Weights of a small transformer language model: an embedding shortcut, 3615 steps.
Each number is 128 + 24 x the weight over its row's rms, rounded and kept within 0 to 255. Layers, rows and columns count from 0. The size above them is the row's rms in percent of the matrix's.

# layer 2 MLP down (transposed), 1536x384, rms 0.047, rows 972-1024, columns 128-191
size [ 93 120  98  97 111 105  94 106 100  96 105  96 109  94  96 114  91 102  91 101 108 114 107 100  98  97 102  94 103 106 114 115  95  93 109 106  89  92 101 104  99  97  97 100 102  99  96 102  83  92 104  98  90]
[[132 129 140 101 124 135 134 103 153 176 163 162 174 133 110 106 121 147 171 132  93 116  98 143 154 145 122 163 137 102 112 120 160 116 145 117 119 112 125 130 124 147 117 119 166 143 145 171 116 120  92 113 115 170 148 138 113 118 153 156 197  80  84 139]
 [155 137 104 146 128 106 152 135 140 144 170 150 100 128 146 114 145 187 147 124 146 126  92  88 117 127 154 105 114 100 152 148 119 106 202 107 135 176 136 170 115 105 103 156 114 128 107 124 123 118 115 110 156 159 120 162 158 151 135 121 103  78 126  83]
 [135 144 139 106 118 119 184 130 152 138 171 141 113 163 126 129  82 150  92 140 153 127  79  89 166 131  92 134 169 120  87 115 104 141 145 115 120 122 156 107  72 146 135 135 111 111 140  91 138 104 125  92 127  80 121 153 149 133 110 144 148 119 127  86]
 [ 96 132 168 148 131 150 125 144 136 127 136 123 125 105 136 107 153 126 127  97 145 118 125 138 135 134  97 138  94 105 125 191 134 151 105 104 156 108 113  98 157 102 139 154 150 142 170 102 160 120 115 113 133 137 127 112 127 135 164 126 111 157 157 153]
 [151 146 108 130 135 134 162 130 109 119 133 136 156 105 138 142 125 158 114  96 133 118  98 133 134 117 152 120 150 136 128 113 130 150  86  77 109 150 135 126 182 116 115 122 152  70 108 123 173  97 101 136 118 116 138 123 117  86 147 155 147 150  87 141]
 [116 141 133 112 127 112 157  98 142 132 113 119 162 105 157 128 170 130 124 119 149 116 134 150 135  99  94 117 127 100 127 117 140 136 170 157 132 148 115 163 170 162 122 134 117 116 109 157 131 171 125 110 144 124 107 140 109  86 124 179 121 138 146 135]
 [122 106 104 141 136 115 188  90 124 132 134  94 165 134 134 112 134 132 106 112 146  99 132 147 142  93 170 175 178 118 113 124 141 160 144 122 115 115 130 143 132 110 135 189  82 135 146 163 112  99 123 150 106 147 129  97 147 155 142 125 136 121  88 113]
 [134 126 124  95 135 128 168  93 148 127 118 144  64 132 135  87 140 167 146 119 145 126 131 113  99 172 131 168 119 129 140 151 151  92 163 149 139  93 169 122  65 136 110  97 141  91 127  80 141 123 109 118 126 140  98 146 134 130 139 117 132  79 124 110]
 [108 130 101 164 104 105 124 139 127 121 167 121 103 112 113 123 120 135 142 175 144 104 124 129  92 117 103  83 143 152 158 173 161 134 120 134 127 133 133 123 132 106 128 107 174 122  76 126 116  95 154 142 121 110 162 117 111 139 106 116 109  71 115 119]
 [172 152 124 131 166  78 147 160 161 150 118 129 141 133 144  93 155 125 130 119  83 109 124 138 140 127 133 128 107 146 144 110 129 128 105 101 112  93  95 146  82 136 146  88 163 114 132 174 128 102 153 139  74 118 122 172 108 112  87 166 132  86  83 138]
 [ 88 127 124 128 127 118 153  79 116 116 135  91 124  95 184 156 133 112 118 108 145 131 125 122 104 121 159 118 106 146 121  90 144 112 196 100 134 157 146 110 131 151 126 142 152 136 145 125 171 114 126  46 150 151 100 120 145  89 115 137 157 141 120  73]
 [167 125 131  91  98 101 146  90 155 158 153 135  89 181  63 119  86 118 104 108 126 124 153 128 142 119 125  84  93 181 134 132 138 171 150 150  95 131 145 113 157 127 167 135 141  86 180  95 117 101 130  81  84 104 131 135 124 139 129  64 141 111 102 109]
 [123 112  91 113  99 128 139 135 132 104 147 130 149 126 137 116 119 124 141 117  98 121 170 173 122  92 132 111 106 154 152 109 153 110 124 121 142 133 122  86 109 116 114 138 154 148 163 127 127 127 103 137 168 119 168 132 168 160 102 105  80 118 125  90]
 [102 128 102 134 111 105 137 117 117 118 113 166 120 156 149 103 148 163 182 120 117 162  82 129 136 125 103 142 129 153 134 142 137 130 144 114 142 172 155 148 122 130 144 122  94 128 178 136 106 134 166 123 119 146 142 169  89 148 153 129 127  55 118 124]
 [129 150 133 109 123 172 153 154 104 137 131 145 152  63 129 119  64  97 125 103 131 144 140 119  88 167 134 170 120 117 160 133  92 138 114 115 164 133 153  84 150 106 105 127 181  77 116  69 116 141  87 124 152 129 107 116 107 118 126 122 135 172  78  98]
 [162 148 140 131 115 175 111 103 105 135 109 110 101 106 139 120 151 121 132 103 139 142 166 115 119 153 142  90 137 119 127 120 126 131 143 138  89 125 193 110 127 162 133 113 112 118 113 118 149 120 108 149 133 145 114  87 136 150 132  97 154   6 113 123]
 [124 153 127 110 109  97 128  92 118 163  96 140 182 156 131 132 136 123  76 124 144 101  91 122 113 110 155 163 134 117 184 106 114 166 102 108 109 129 145 103 154 123 117 142 154 161 142 144 112 162  59 125 119 145 113 122 133  85 142 119 155 157 123 154]
 [110 166 114 128 130  68 118 125 167 128 156 122 123 132 110 132 140  97  99 105 119 130 129  96 150 126 127  79 129 105 114 162 123 157 100  92 115 119 141 136  95 130 173  74  94 144  92 125 169 137  84 177 140 118 135  94 114 118 118 142 170  73 133 131]
 [183  76 150 134 133 128 131 161 115 104  81 145  91 145 123  88 112 145 151 129 151 153 138 151 148 107  86 136 134 139 120 112 112 100 117  96 193  94 151 125 170  69 125 142 113 116  94 137 128 133 161 135 108 114 132 115 117 148 201 123 131 143 106 112]
 [158 136  98  85 199 109 164 149 156 119  88 114 142 133 128 143  74  91 111 126 129 109 102 147 128 146 155 200 149 164 149 134  89 162  90 121 126 152 132 151 113 105 121  97 155 163  96 148 131 112 131 127 135 134  98 145 173 117 104 111 108 122 125  97]
 [128  83 172  76  94  93 158 144 115 140 181 134 126 107 113 152 151 147  87 122 150 142 130 130 150 127 109 150 160 121 109 145 116 131 121 147 133  96 135 111 163 109 116 115 141 108 119 138  68 158 111 100 145 119 141 114 164 150 120  99 148 123 107 115]
 [139 130 111 157 126  97 155  84 149  90 130 147 119 132 143 126 136 147 105 130 126 150 129 156 142 149 147 109 117 159 121 174 131 134 149 149 135 161 169 124 130 129 144 134  95 140 113 133  93 115 120 134 119 167 108 124  78 153 105 147 131  98 142 133]
 [ 75 156 142 111 122 152 108 132 130 119  94 107 119 201 126 105 134 113 153 110 119 130 117 147 129 140 164 115 129 123 149 116 116 162 145 116 170  88 135 169 130 182 129 121 141 109 101 163 120 138 120 141 157 120 117 134 164 151 115  64 160 132 115 119]
 [105 122 149  94 107 113 136 149 149 157 102 112 146 115 128  93 138 114 126  99 128 154 100 137 174 121 139 117 108 157 115  94 182 148 125  72 105 145 112  82 135 141 149 129 111 133 128 131 136 107 119 101 111 144 134 127 116 139 139  96 156 184 117 135]
 [109 132  55 136  87 129 147 126 155 132 145 154 142 125 111 150 161 155  65 107  96 134 138 140 137 169 159 162 101 141 127 115 113 141 197 116  89 146 167 159 140 121 175 139 121 138 146 127  93 152 175 101 118 158  88 131 115 133 109 111 156 134 140  99]
 [138 123 107 142 162  90 126 129  92 143 150 131 124 133 105 134 145 146 149 162 107 128 143 124 171 123 128 114 100 160 147 117 116 110 134 101 157 108 109 111 122 150 147 137 109 106 151 147  69 132 112 164 140 132 144  85 148 109 128 151 151 145 119 111]
 [104  96 116 120 138  90 121 131 153 130 113 108  86 126 129 109 118 127 121 134 112 122 189 121 115  83  93 135 120 146 108 151 118 166 130 133  73 120 125 174 144 161 140 102 109 144 131 104 121 129  98 138  87  98 115 140 141 101  86 165 128  91 145 147]
 [148 132 117 127 122 169 107 108 129 122 104 164  95 144 101 165 126 189 138 175 146 177 111 154 141 119 101 131 157 158 152 126  89  96 147 116 137 139 122  65 122  89 128 103 101 107  88 141 133 130 156 122 161 118 116 121 144 109 133 103  94 105 131 108]
 [149 121 120 134 141 117 119 115 112 182 121 136 143 126  81 128 155 135  82 163  97 149 117 158 118 167 123 161 113 137 102 128 170 142 195 143 123 111 134 164 122 168 150 134  76 115 119 137 183  90 121 165 102 133 123 155 112 137 100 160 111 120 107 103]
 [149 122 163 177 101 114 124 107 122 128 147 119 147 155 124 116 144 156 170 149 135 132 148 129 160 135 124 129 116  81 138 116 161 142 118  90 126 124 132 141 157 145 131 139 143 100  97 125  88 132 137 117  74 127 126 142 168 151 160 124 160 168 136 158]
 [126 138 157 160 125 128 114 130 117 163  83 154 107 127 130 141 136 115 186 184 117 118 154 114 181 142  99 135 166 115 125  62 177 125  95 120 123 120 120 136 161 158 168 116 147 116  74 121 107 108 146 112 156 119 146 111 130  99 118 152 102  65 132 123]
 [172 114 119 101 136 144 170 140 115 142 157 158 133 112 140 158 143 126 128 129 113 135 117 141 128 171 134 128  92 132 107 108 122 135 132 162 139 127 128 151 145 151  95 116  99 105 120 133 152 124 146 113 120 154 134 121  91  94 111  84 101  90 139 137]
 [150 118 115 125 141 112 128  83 163 182 160 117 128 131 146 123 110  97 132 116 117 131 147 167 137 111 133 104 126 155 153 132 148  90  97 179 109 121 101 161 123  87 119 137 140 142 119 134 126 128 123 121 123  95 132 147 120  88 128  96 114  81 172 140]
 [134 100 141  92 114 136 125 106 140 103 169 182 135 127 160 124 106 144 176  99 141 144 154 139 117 130 122 130 116 119 138 123 120 112  88 153  78 134  95 100 105 135 158  89 141 138 176 132 135 116 131  73 165 110 124 129 123 139 132 164 108 121 135 170]
 [ 99 134 157 129 156 131 111 149 132 141 148 147 138 132 129 145 119 144 137 155 145 130 157 117 150 149  77  82 113 116 115 174 142 126 155 105 152 134 142 149 121  95 140 172  83 116 124 120 139 137 173 101 125 120 130 110 156 150  89 171 131 203 142 109]
 [132 118 117 133 135 126 136 122 134 128 125 144 161 133 118 135 136 125 131 101 126 178 178 115 126 129 114  78 107 118 122 137 129 150 152 115 105 116 124 107 141 160 105 109  99 117 122 151 137 113 129 149 114 130 104 145 130 149 100 124 155  84 153 126]
 [ 93 113 107 185 156 153  98 151 136 141  97 138 123 159  97 134 125 132 103 139 119 143 154 149 138  85  93 153 105 129  88 124 131 107 107 125 169 151 146  74 115 108 171 171 120 128 107 164 126 190 130 158 165 176 114 132 129 107 111 154 108  93 155 144]
 [137 117 102 106 113 142 122 155 101  88  78 158  96  80 102 130 158 125 135 125 150 171  98 128 126  82 145 117 132 151 143 147 110 143 117  96 167 108 152 144 100 111 156 109 135 156 170 107 135 157 136 114 166 166 132 109 129 141 122 171 117  87 134  94]
 [121 113  94 127 141 122 141 135 141 144 179 129 138  98 126  97 131  90 100 123 143 157 157 120 120  98  92 116 126  74 134 134 169  68 121 136 114 123 105 130 157 103  88 153 130 119 119 112 128 115 150 114  99 142 130 112 122 106 133 128 182 100 129 126]
 [150 188 176 111 153  87 108  95 145 102 117  95  92 101 134 111 137 173 127 146 156 112 118 164 186 103 100 120 130 129 137 143 114 154 183 124 125 119 107 154 137 143 135  99 157 121 154 138 149  91 141  97 139  97 132 112 158 132 165 158 133  18 159 175]
 [100 134 147 104 113 150 101 163 111 108 134 144 140 135 158 131 129 134 151 112 104 153 159  94 130 167 130 110 122 109 116 200 100  80 168 160 143  89 127 146 157 124 157 102  77 103 170  99 127 117 134 125 120 127 153 139  96  92 134  88 163  47  99 117]
 [147 151 135 128 147  80  82 138 135 129  98 156 101 130 137 136 137 161 124 115  98 175 166 131 124 126 109 109 120  96 109 118 114  94 151 153 148 174  97 100 101 140 135 137 120 139 140 120 146 139 147 158 162  88 150 154 102 166 118 172 139  98 185 121]
 [ 97 113 151 138 127 115 125 136 110 115 117 116 118 102 145 126 134 121 113 138 151 154 124 122 127 198 129 148  78 124 110 127 121 140 198 107 116 107  80 183 126 140 138 144  84 152 148  84 143 113 160 102 159 151  98 159 113 135 177 126  92 112 141  88]
 [120 131 136  99 111 132 167 109 143 134 147 140 133 146 121 139 155 138 105 180 127 147  83 114 109 136 144 143 145 152 194 133 140 138 150 134  98 131 177 123  84 152 131 132 106 120  78 103 147 153 115 107 136 120 142 144 178 136 150 125 127 115 158 122]
 [137 117 116 150 141 116 176 112 129 136 122 135 124 161 119 121 165 140 186 146 115 136 170 116 108 119 142  70 109 151 131 154 184 140 124 120 100 105 117 108 134 131 145  65 138  94 124 123  89 149 158 110 102 159 132  93 154 114 152 100 134 105 174 102]
 [123 129 138 144 100 162 141 139 116 104 119 140 103 123 143 103 141 131 146 126 140 132 133 138 140 142 118 153 122 150 166 153 136  95 168 129 126 124 141 148 149  87 147  89 116 135 149 132 146 121 106 159  74 112 140 112 166 129 107 129 105 127 139  93]
 [113  96 161 155 129 122 130 154  92 118 137 123  98 142 135 132 127 130 117 130 113 101 156 142 149 113 106 167 153 151  97 116 139 109 127 139 162  70 130 148 129 135  81 111 131 108 109 136 132 141 131 107 136 151 139 170 102 120 143 153 130 108 141 128]
 [145 133 106 119 128 150 117 143 144  73  95  83  96 192 111 110 138 112 118 151 144 117 121 124 136  96 124 149 115  97 127 120 154 128 164 124 173 102 155 141 102 148 114  89 134 102 125 128 129 120  85 137 100 105 142 113 140 169 136  90 106  57 136 150]
 [136 136 129 102 130  81 165 128 139 123  90 129 151 145 174 133 148 110 108 139 139 114 113 145 152  92 155 150 128 152 120  79 101 136  68  86  80 177 145 109 115 103 112 153 151 139 131 136  77 158 121  98 151 180 114 146 161 118 140 130 174 160 137 163]
 [126 126 114 119 108 134 162 142 141 142 115 118 145 110 131 125 125 171 137 154 162 155 133 119 142 119 129 141 119 136 167 140 162 155 126 140 165 141 142 153 180 129 111  85  99 109 126  99 156 145 109  97 145 138 144 139  76 132 139  65 126 123 185 154]
 [127 140 108 129 111  62 142 142 133 152  98 112 124 146 151 132 137  71 110 115 122 132 141 197 126  84 128 126 112 101 122 129 117 113 147 142 140 116 167 151 116 122 113 134 168 171 134 128 121 125  72 122 138 138 125 180 124 149 133 160 126 142 115 142]
 [102 183 111 120 113 151 141  84 152 105 124 109 105 110 149 112 124 124 144 178 109 140  90 122 127 138 145 114 166 109 150 117 143  86  84 142 160 142 122 100 125 100 132 108 157 134 109 128 179 108  91 103 145  96 111  98 163 188  81 104 135  68 107 153]
 [150 118 126 123 188 141 160 118 139 160 123 115 147  75 100 103 157 123 126 132 123 117 122 130 140 117 125 101 153  94 200 132 123  99 135 138 114 143 136 107 123 117 126 120 146 132 133 174 149 137 147 122 120 137 141 132 148 110 186 127  99 186 117 157]]
# layer 2 MLP up, 1536x384, rms 0.0516, rows 973-1024, columns 128-191
size [114  99  99 102 105  96 105 101 106 106  97 104  97 105  96  92 101  93 101 108 102 109 101  98  95  97 101  98 104 109 104  96  99 110 100  92 100 100 101  97  94 101 101 101 104 101 107  90  98 102  95  96]
[[155  77 116  89 130  99 142 118 183 150 122 103 119 103 104 142 106 116 133 149 133  98 131 110 131 102 169 149 119 145 146 141 135 127 161 165  92 161 152 108 137 122 152 144 119 110 106 155 136 109 140 123 196  78 123 125 149 153 185 117 137 127 103 110]
 [119  74  94 105  89 170 157 142 110 117  93 128 145 136 105  97 140 124 112 136 129 144 104 130 157 107 166 140 144 125 123 147 127 131 141 122 101 150 145 156 164 103 122 136 132  86 102 141 143 174 100  98  94 152 131 125  93 141 114 117 111 107 159 124]
 [130 143 130 180 154 126 123 130 125 105 122  94 101 174 135 126 129  93 141 118 104 123 132 150 113 157 116 155 138  82 113 174 118 149 109 138 132 114  90 102 128 127 112 123 101 115  65 140 104 105 129 156 150 129 135 129 107 114  79 149 161 122 141 141]
 [110 125 154 119 156 113 120 114 151 134 107 100 114 120  90 107 114  82 133 142  92 137 117 155  77  98 147 126 139 126 117 120 155 165 124 124 133 132 129 115  93 123 139 112 118 140 141 101 122 127 132 125 147 105 117 114 108 134 138 100 158 134 142 143]
 [165  85  92 138 109 154 192 140 102 121 139 132 123 157 150 128 123 134 108 111 103 129 117 148 140 151 131  96 117 132 126 140 106 123 173  93 136 115 130 135 138 114 115 116 111 174 118  99 172 117 118  45 128 150 154 121 103 129 167  97 113 108 107 109]
 [ 87 120 148 112 142 147 128 107 129 129 108 100 108 110 140 119  98 119 132 137 139 146 127  84 117 136 132 111 123 105 169 113  91 136 115 143 143 128 121 116 127 127 109 158 148 101 155 116 162 123  79  97 147 146 108 109  94 157 112 121 121  75  79 133]
 [106 144 150 118 129 114 109 164 141 134 108 117 164  95 104 165 136 107 143 141 132 151 144 133 122  86 145 127 148  74 187  95  94 138 114 102 157 105 108 115 132 150 180 101 140 185 140 154 104 171 133 137 136 123 126 127 116 153 125 116 117 131 157 122]
 [106 116 115 126 140 160 111 151  98  97 163  66 117 144 168 138 117  92 134 186 125 150 126 155 122  95 119 113 111  91 138 140 139 138 107 143 118 149 107 119 124 144 150 104 139 107 120 128 166 150 112 103 148  91 105 101 118 120 160 137 120 120  92 122]
 [154 108 124 132 144 142 164 172 125  89  90  55 107 121 122 133 145 130  97 114 100 124 133 104 171 146 146 133 109 125 126 121  92 136 104 142 127 161 135 136 117 162  85 101 128 166 155 130 139  99 124 141 194 129 141 115 163 184 151 119 195 125 144  80]
 [151 106 137 102 135 118 104 174 150 124 137  90 146 138 124 135 121 107 171 101 168 112 125  72 133 101 157 156  85 119 151 126 142 103 177 133 135 171  83 151 120 101 116 145 111 106 157 160 159 133 113 118 126 142 155 156 154 144 137 159 109 106  94 101]
 [133 130 102 119 113 112 168 174 142 150 124 157 177 172 153 129 104 104 111  91 145 147 101 105 114 106 134 125 121 146 133 129  89 140  98 138 119 121  80 165 104  75 113 175 144 137 163  90 131 155 108 138 103 136 161 112 112  98  88 131 144 123  88 114]
 [123 128 140 132 153 150 117 168 112 118  96 140 113 101 118 134 104  91 161 129  96 133 119 168  75 113 142 140 158 178 128  99 130  95 113 112 179 181  86 104 174 137 112 108 196 152 139 127  96 111 137 130 177 164 122  97 143 151 142  54 109 100 153 114]
 [130 120 135  86 128 126  96 168 140 129  87 128  99 141 160 155 113 109 120 138 157  76 139 138 177 116 122  99 135 116 139 100 119 142 119 103 142 124  87 139 156 143 121 148 114 136 113 146 136 136 140 158 122 115 118 131 156 128 117 116 107 128  86 134]
 [123 113 103 129 133 107 159 121 131 106  71 133 122 128 158 132 129 111 110 113  77 125 102 162 158 165 146 121 125 131 131  88  94 123 152 134 120 122 132 154 147 123 140 190 173 159 121 123 125 115 109 140 150 148 172 119 136 169 125 121 147 113 117 146]
 [124 136 155  90 133 120  98 122 131  99 118 169 106 131 136 137 162 114  96 116 119 133 132 135 113 116 106 125  88 127 146  92  84 126 115 141 124 131 112 109 184 138 157 126 129 138 147  93 120 126 120  99 103 145 124  99 146 107 103 107 160  85 111 117]
 [126 150 110 121 112 136  77 161 130 131 154 106 151 148  94 137 109 128 115  98 128 128 136 166 118 153 141  85 111 112 167 118 105 143 176 147 142 124 117 123 140 162 142 163  91 120 125 123 173 125 104  93 105 137 158 167 128 140 128 122 114 115 130 109]
 [130 144 101 153 168 149 154 110 124 117 136 103 106 144 163 158 117 148 113 162 128  99 112 110 149 139 151 108 129 117 204 159 106 159 137 132  88 157 138 103 112 135 117 118 175 131 117  82 173 157 125 126 104 121 174 171 142 109 104 118 120 129 175 157]
 [134 138 133 119 120 116 145 107 174 122  93  86 120 111 153 131 157 107 127 118 163 143 122 107 140 153 123 137 138 148 163 110 189 104 166 123 145 151 144 169 110 152 106 151 157 178 155 109 133 105 148 155 145 130 100 170 147 113  64 138 120 123 129 139]
 [126 129 118 130  85 160 129 125 159 130 130 127 137  98 133 120 162 119  92 135 118 134 120  83 125 151 115 144 117 113 110 126 111 152 168 156 112 138 112 162  97 175 141 145 119 142 190 136 135 105 123 109 108 151  77 128 112 136 129  91 141  94 117 122]
 [107 102 114 106 178 110 117  90 156 142 113 109 157 128 148 153 168 125 133 146 138  72 146 131 139 137  93 134 139 135 116 106 119 146 111 131 131 128 113 136 123 119 112 117 132 145  65 143 101 153 111 128 161 141 101 102 162 138 117 111 100  80  83 120]
 [147 145 130 129 139 127 148 153 130 132 129 115 119  94 147 151 151 102 188 144 133  94 100 100  96 105 164 133 169 104 137 130 134 125 145 166 148 199 140 102  94 134 122 177 110  87  76 129 131 145 112 109 116 107 111 133 128  99 130  98 112 121 103 120]
 [ 95 151  78 146 126 136 153 154 129  96 129 126 141 134 165 126 121 106 100 138 154 159  85 135 166 158 156 126 162 145 125 121 135 144 174 142 149 154 100 163 163 108 116 134 170 130 152 111 112 152 140 144 134 152 132 165 137 137 109 100 125 114 121 125]
 [142 123 124 140 171 122 127 147  83 141 128  90 130 131 135 111 110 101 135 101 108 107  89 152 145  93 135 105 141 141 143 144 118 158 128 134 123 121 128 124 152 146 146  97  84 115 126 137  94 194 116 117 124 163 131 130 109 132 134 109 104 132 141 134]
 [126 124 179 125 162 146 140 124 100 122 101 141 139 141 124 135 120 105 184 147 166 163 138 126 104 101  87 114 172 139 133 163 134 129 112 134 130 147 107 103 127 124  56 114 208 123 129  85 141 154 133 140 165 105 162 138 140 160 155 109  88 117 128 146]
 [109 142 123 131 124 175 139 149 143  69 122 131 125 115 117 139 103 104 104 141 147 115  82 139  74 154 130 144 125 108 118 125 129 156 138 108 144 140 151 107 140 123 111 118 131 106  81 120 151 135 152  90 126 130 106 169 117 154  93 122 128 111 131 147]
 [154 118 108 124  82 150 132 162 136  97  98 113 132 102 160 117 121 124 134 102 117 102  95  92  81 128 105 167 114 152 154 138 109 130 124 139 120 126 108 137 132 163 145 129 141 118  91 125 139 117  77 124 105 157  98  81 139 121 106 148 148 109 138 127]
 [132 166 115 131 117 117 161 111 110 119  71  81 175 150 166 151 124 128  82 115 135 112 137 163 174 128 150 132 147 139 180 152 120 166 104 136 142 128 153 149 147 141 129 139 126 111 125 108 134 108 136 158 129  93 192 158  97 112  72 112 117 142 128 110]
 [111 143 119 129 137 148 118 139 138  80  76  81  93 114 155 114 159 137 141 111 103 111 144 126 169 102 125 160 149 140 132 132  86 121  73 116 133 155 128 107 149 120 146 127 120 139 165 156 106 166 129 126 156 155 114 123 138 137 173 158 136 109 102 154]
 [ 96 160 143 110 137 137 143  96 117 127  93 139 151  95 119 128  95 124 143  63 118 165  78 100 175 142 156 165 164 145 177 148 122 149 163 174 108 174 112  89 124 109 146 187 149  81 142  98 141 174 115 147 143 132 115 136 124 119  94 160 121 118 164  94]
 [151 128 185 119 177 133 158  95 116 120  99 101 129  87 137 153 194  89 147 137 122 146 141 160 130 160 166  82 158 139 124  93 147 167 108 124 101 122 117 129 143  94 152 109 123 118 130 146 142 103 117 138 144 121 143 145  98 107 169 103 124 109 125 102]
 [123 144 158 129 114 128 120 163 138 154 120 111 135 111 123 131 111 128 137 136  93 136  78 158 125 146  98 118  86 115 130 136 117 146 128 147 100 150 143 157 129 124 125 159 117 106 119 121 153 132 123 150 128 162 145 121 108 104 137  74 130 101 142  88]
 [131 131 123 155 124 168 133 157 155 126 159 142 119 140 126 110  78 104  98 129 116 139 129 106 174 152 120 110  87 100  97 186 110 131 142 161 131 115 105 125 134 111 105 140 108 171 153 108 141 162 110 145 154 115 107 109 109 169 116 101 144 119 123 113]
 [114 145 148 147 143 127 132 126 154 141 116 106 136  79  87 160 141  92 113 114  90 104 140 127 155 116 145  97  89 122 129  95 107 149 149 134  95 145 142 100 137 119 125 181 141  83 120  89 152 110 139 167 111 138 144 126 115 132 129 110 111 127 121 127]
 [120 139 126 116 123 152 129 158 156 145  98 156 174 146 151 158 131 116  88 125  82 128 131 116 194 162 193 121 131  90 170 127 120 113 147 113 143 158 137 132 177 146 125 129 110 128 148 164  99 125 119 118 129 156 101  87  87 113 158 114 127 116 114  97]
 [121 139 131 123 106 127 101 159 148 110 129 135 141 164 131 157 139  99  85 100 119 144 117  88 156 105 143 119 118  87 129 137 128 125 103 132 185 169  85 161 115 178  69 139 117 136 137 165 148 129 125 148 151 110 135 164  98 104 137  61 154 131 131 122]
 [111 104 100  74  88 139 164 173 107 103 132  95 148  96 201 136 118 112 156 138 135 127 153 140 109 135 181 114 130 134  93 154 106 132 131 121 117 131 134 160 153 136 122 140 158 146 127  69 164 119  97 129 119 104 145 147 179 153 113 103 107 131 135 138]
 [132 151 139 147 112 134 150 127 141 164 170 115 119 115  96 148 136 128 139 187 152 142 112 105 177 142 128 149 125  66 173 158  98 105 161 182 125 130 118 145 144  97 118 194 144 115 174 127 135 139 131 142  89 107 135 151 153 125 141 123 122 112 106 172]
 [142 131 161 124  93 127 151 139 103 159 133 139 148 184 121 139  79 136 107 130 116  97 120  87 150 121 131 104 137 156 127 123 111 151 114 110 145 113  81 114  95 110  97 146 138 122 123 155 116 157 112  97  97 112 107 119 103 118 127 103  55 120 129 128]
 [149  96 101 113 146 126 165 145 142 125 149 110 119 144 116 148 121 112  97 131 127 108 128 119 164 115 119 103 124 110 131 183 136  80 116 153 114 127 117 120 143 141 131 176 128 116 112 148 143 114  96 114 113  73 115 137 121 124 169 125 178 100 104 140]
 [ 97  96 147 108 135 135 127 133 150 126  90  98 140 130 115 170 139 119 128 163 117 145 107 119 137  91 114 118 150 149 135 103 135 156 116 150 126 178  86 130 120 116 114 113 117 130 100 123 125  81 112  62 153  83 128 133 116 126 143 132 104 123 171 146]
 [128 137 178 101 107 151 176 122 118 141 127 124 143 149 148 135 111 108 127 121 123 152  88 135 125 140 154 127 110 182 129 141  80 130 125 104 156 137 112 152 112 131  93 116 151 104  91 119 139 126 102 128 144 128 160 117 149 111 133  93 116 120 134 116]
 [138 125 142 113 157  83 141 103 126 103 128 131 130 117 132 160 136 127 145  96 113 112 109 162 132 119 108 116 132  72 122 135  97 136 194  95 147  88  82 141 150 112 104 130 111 138 172 130  82 100  91  82 135 149 112 122  95 144 142  92 134 106 129  93]
 [107 164 124 145 130  87 118 147 144 126 143 154 114 160 121 149 135 119  92 178 111 160 147 136 112 157 141 169 196 138 166 117 134 159 146 109 119 113 115 123  97 125 116 114 131  80 137 101 119 126 109 136 129 148 111 153 129 102 129  68 132 112 112 133]
 [130 130 114 133 102  73 119 110 135 124 106 120  92 126 120 134 128 127 138 142 118 116 147 147 138 114 126  88  98 129 153 139  70 137 129 105 174 160 136 150 102 151 118 128 129 173 114 116 141 158 106 110 106 150 123 103 143 141 119 104 139 103 100 117]
 [129 114 128 128 133 127 128 127 124 153 115 139 159 151 102 120 153 126 152 148 128 119 151 163 153 108 143 129 150  53 126 109 143 132 127 125  97  97 130 101 121 107 155 143 108 158 196 142 154 114  96 146 123 133 132  86 122  79 162 127 125 104 115 128]
 [ 93  91 148 131 139 161 131 129 157 106 151 118 120 117 154 124 148 113 121 159 154 113 157 142 120 106 149 115  99  99 148  97 144 124 134 166 133 155 158 152 101 111 124 159 121 107  88 150 190 148  80 133 157 140 177  88 118  77 134 108 115 108 118 128]
 [116 115 128 122 152 146 148 163 158 124 129 179 116 165 103 147 112 116 107  93 128 113 105  61 168 150 184 145 175 106 128 116 150 173 169  92 101 144 151 125 132 127 108 160 104 109 137 145 106 158 143  84 109 133 128 138  92 163  95 116 125 123 100 122]
 [119 156 137 121 107 184 116 122 171 155 144 130 136 110 151 148 115 139 113 120 163 132 167 125 115 160 125 115 132  98 153 146 143 139 187 102 141 120 139 173 120 155 138 134 109 107 109 143 148 129  96 152  75 122 196 145 122 170 100  82 126 100 148  91]
 [128 119 134 176  76 127 139 148 128 163  99 137 158 128 113 132 127  95 117 125 109 138 136 102 162 118 111 186 123 130 138 119  81 127 113 159 111  99 129 159 130 172 137 128 170 158 121 123  88 134 107 152  90 137 149 124 119 124 152 145  96 105 116 133]
 [137  78 136  80 113 159 131 124 102 116 146 143 138 196  98 126  95  95 144  78 156 169  83  87 143 161 114  92 152 143 109 123 133 111 126 111 112 113 103 121 124 134 137 138  93 110 134 140 112 150 122 126 136 125 143 134 139 132 102 125  94 119 104  96]
 [161 103 158 119 163 127 136 145 161 150 119 139 154 131 120 148 111 116 115 113 147 101 127 145 121 123 119 156 119 115 106 134 118 113 102 128 152 137 113 136 155 126 134 107 118 144  95 155 151 125 138 131  60 140 136 128  89 155 156 145 139 127 123 138]
 [115 139 126 130 140 126 118 209 116 119 126  85 150 139 149 180 110 118 102 159 150 123 147 123 117 145 109 149 155 125 128 166 135 141 128 106 152 117 130  95 137 152 113 165 158 132 152 146 123 100 106 123 162 148  36 129  97 143 153 148 138 114 113 123]]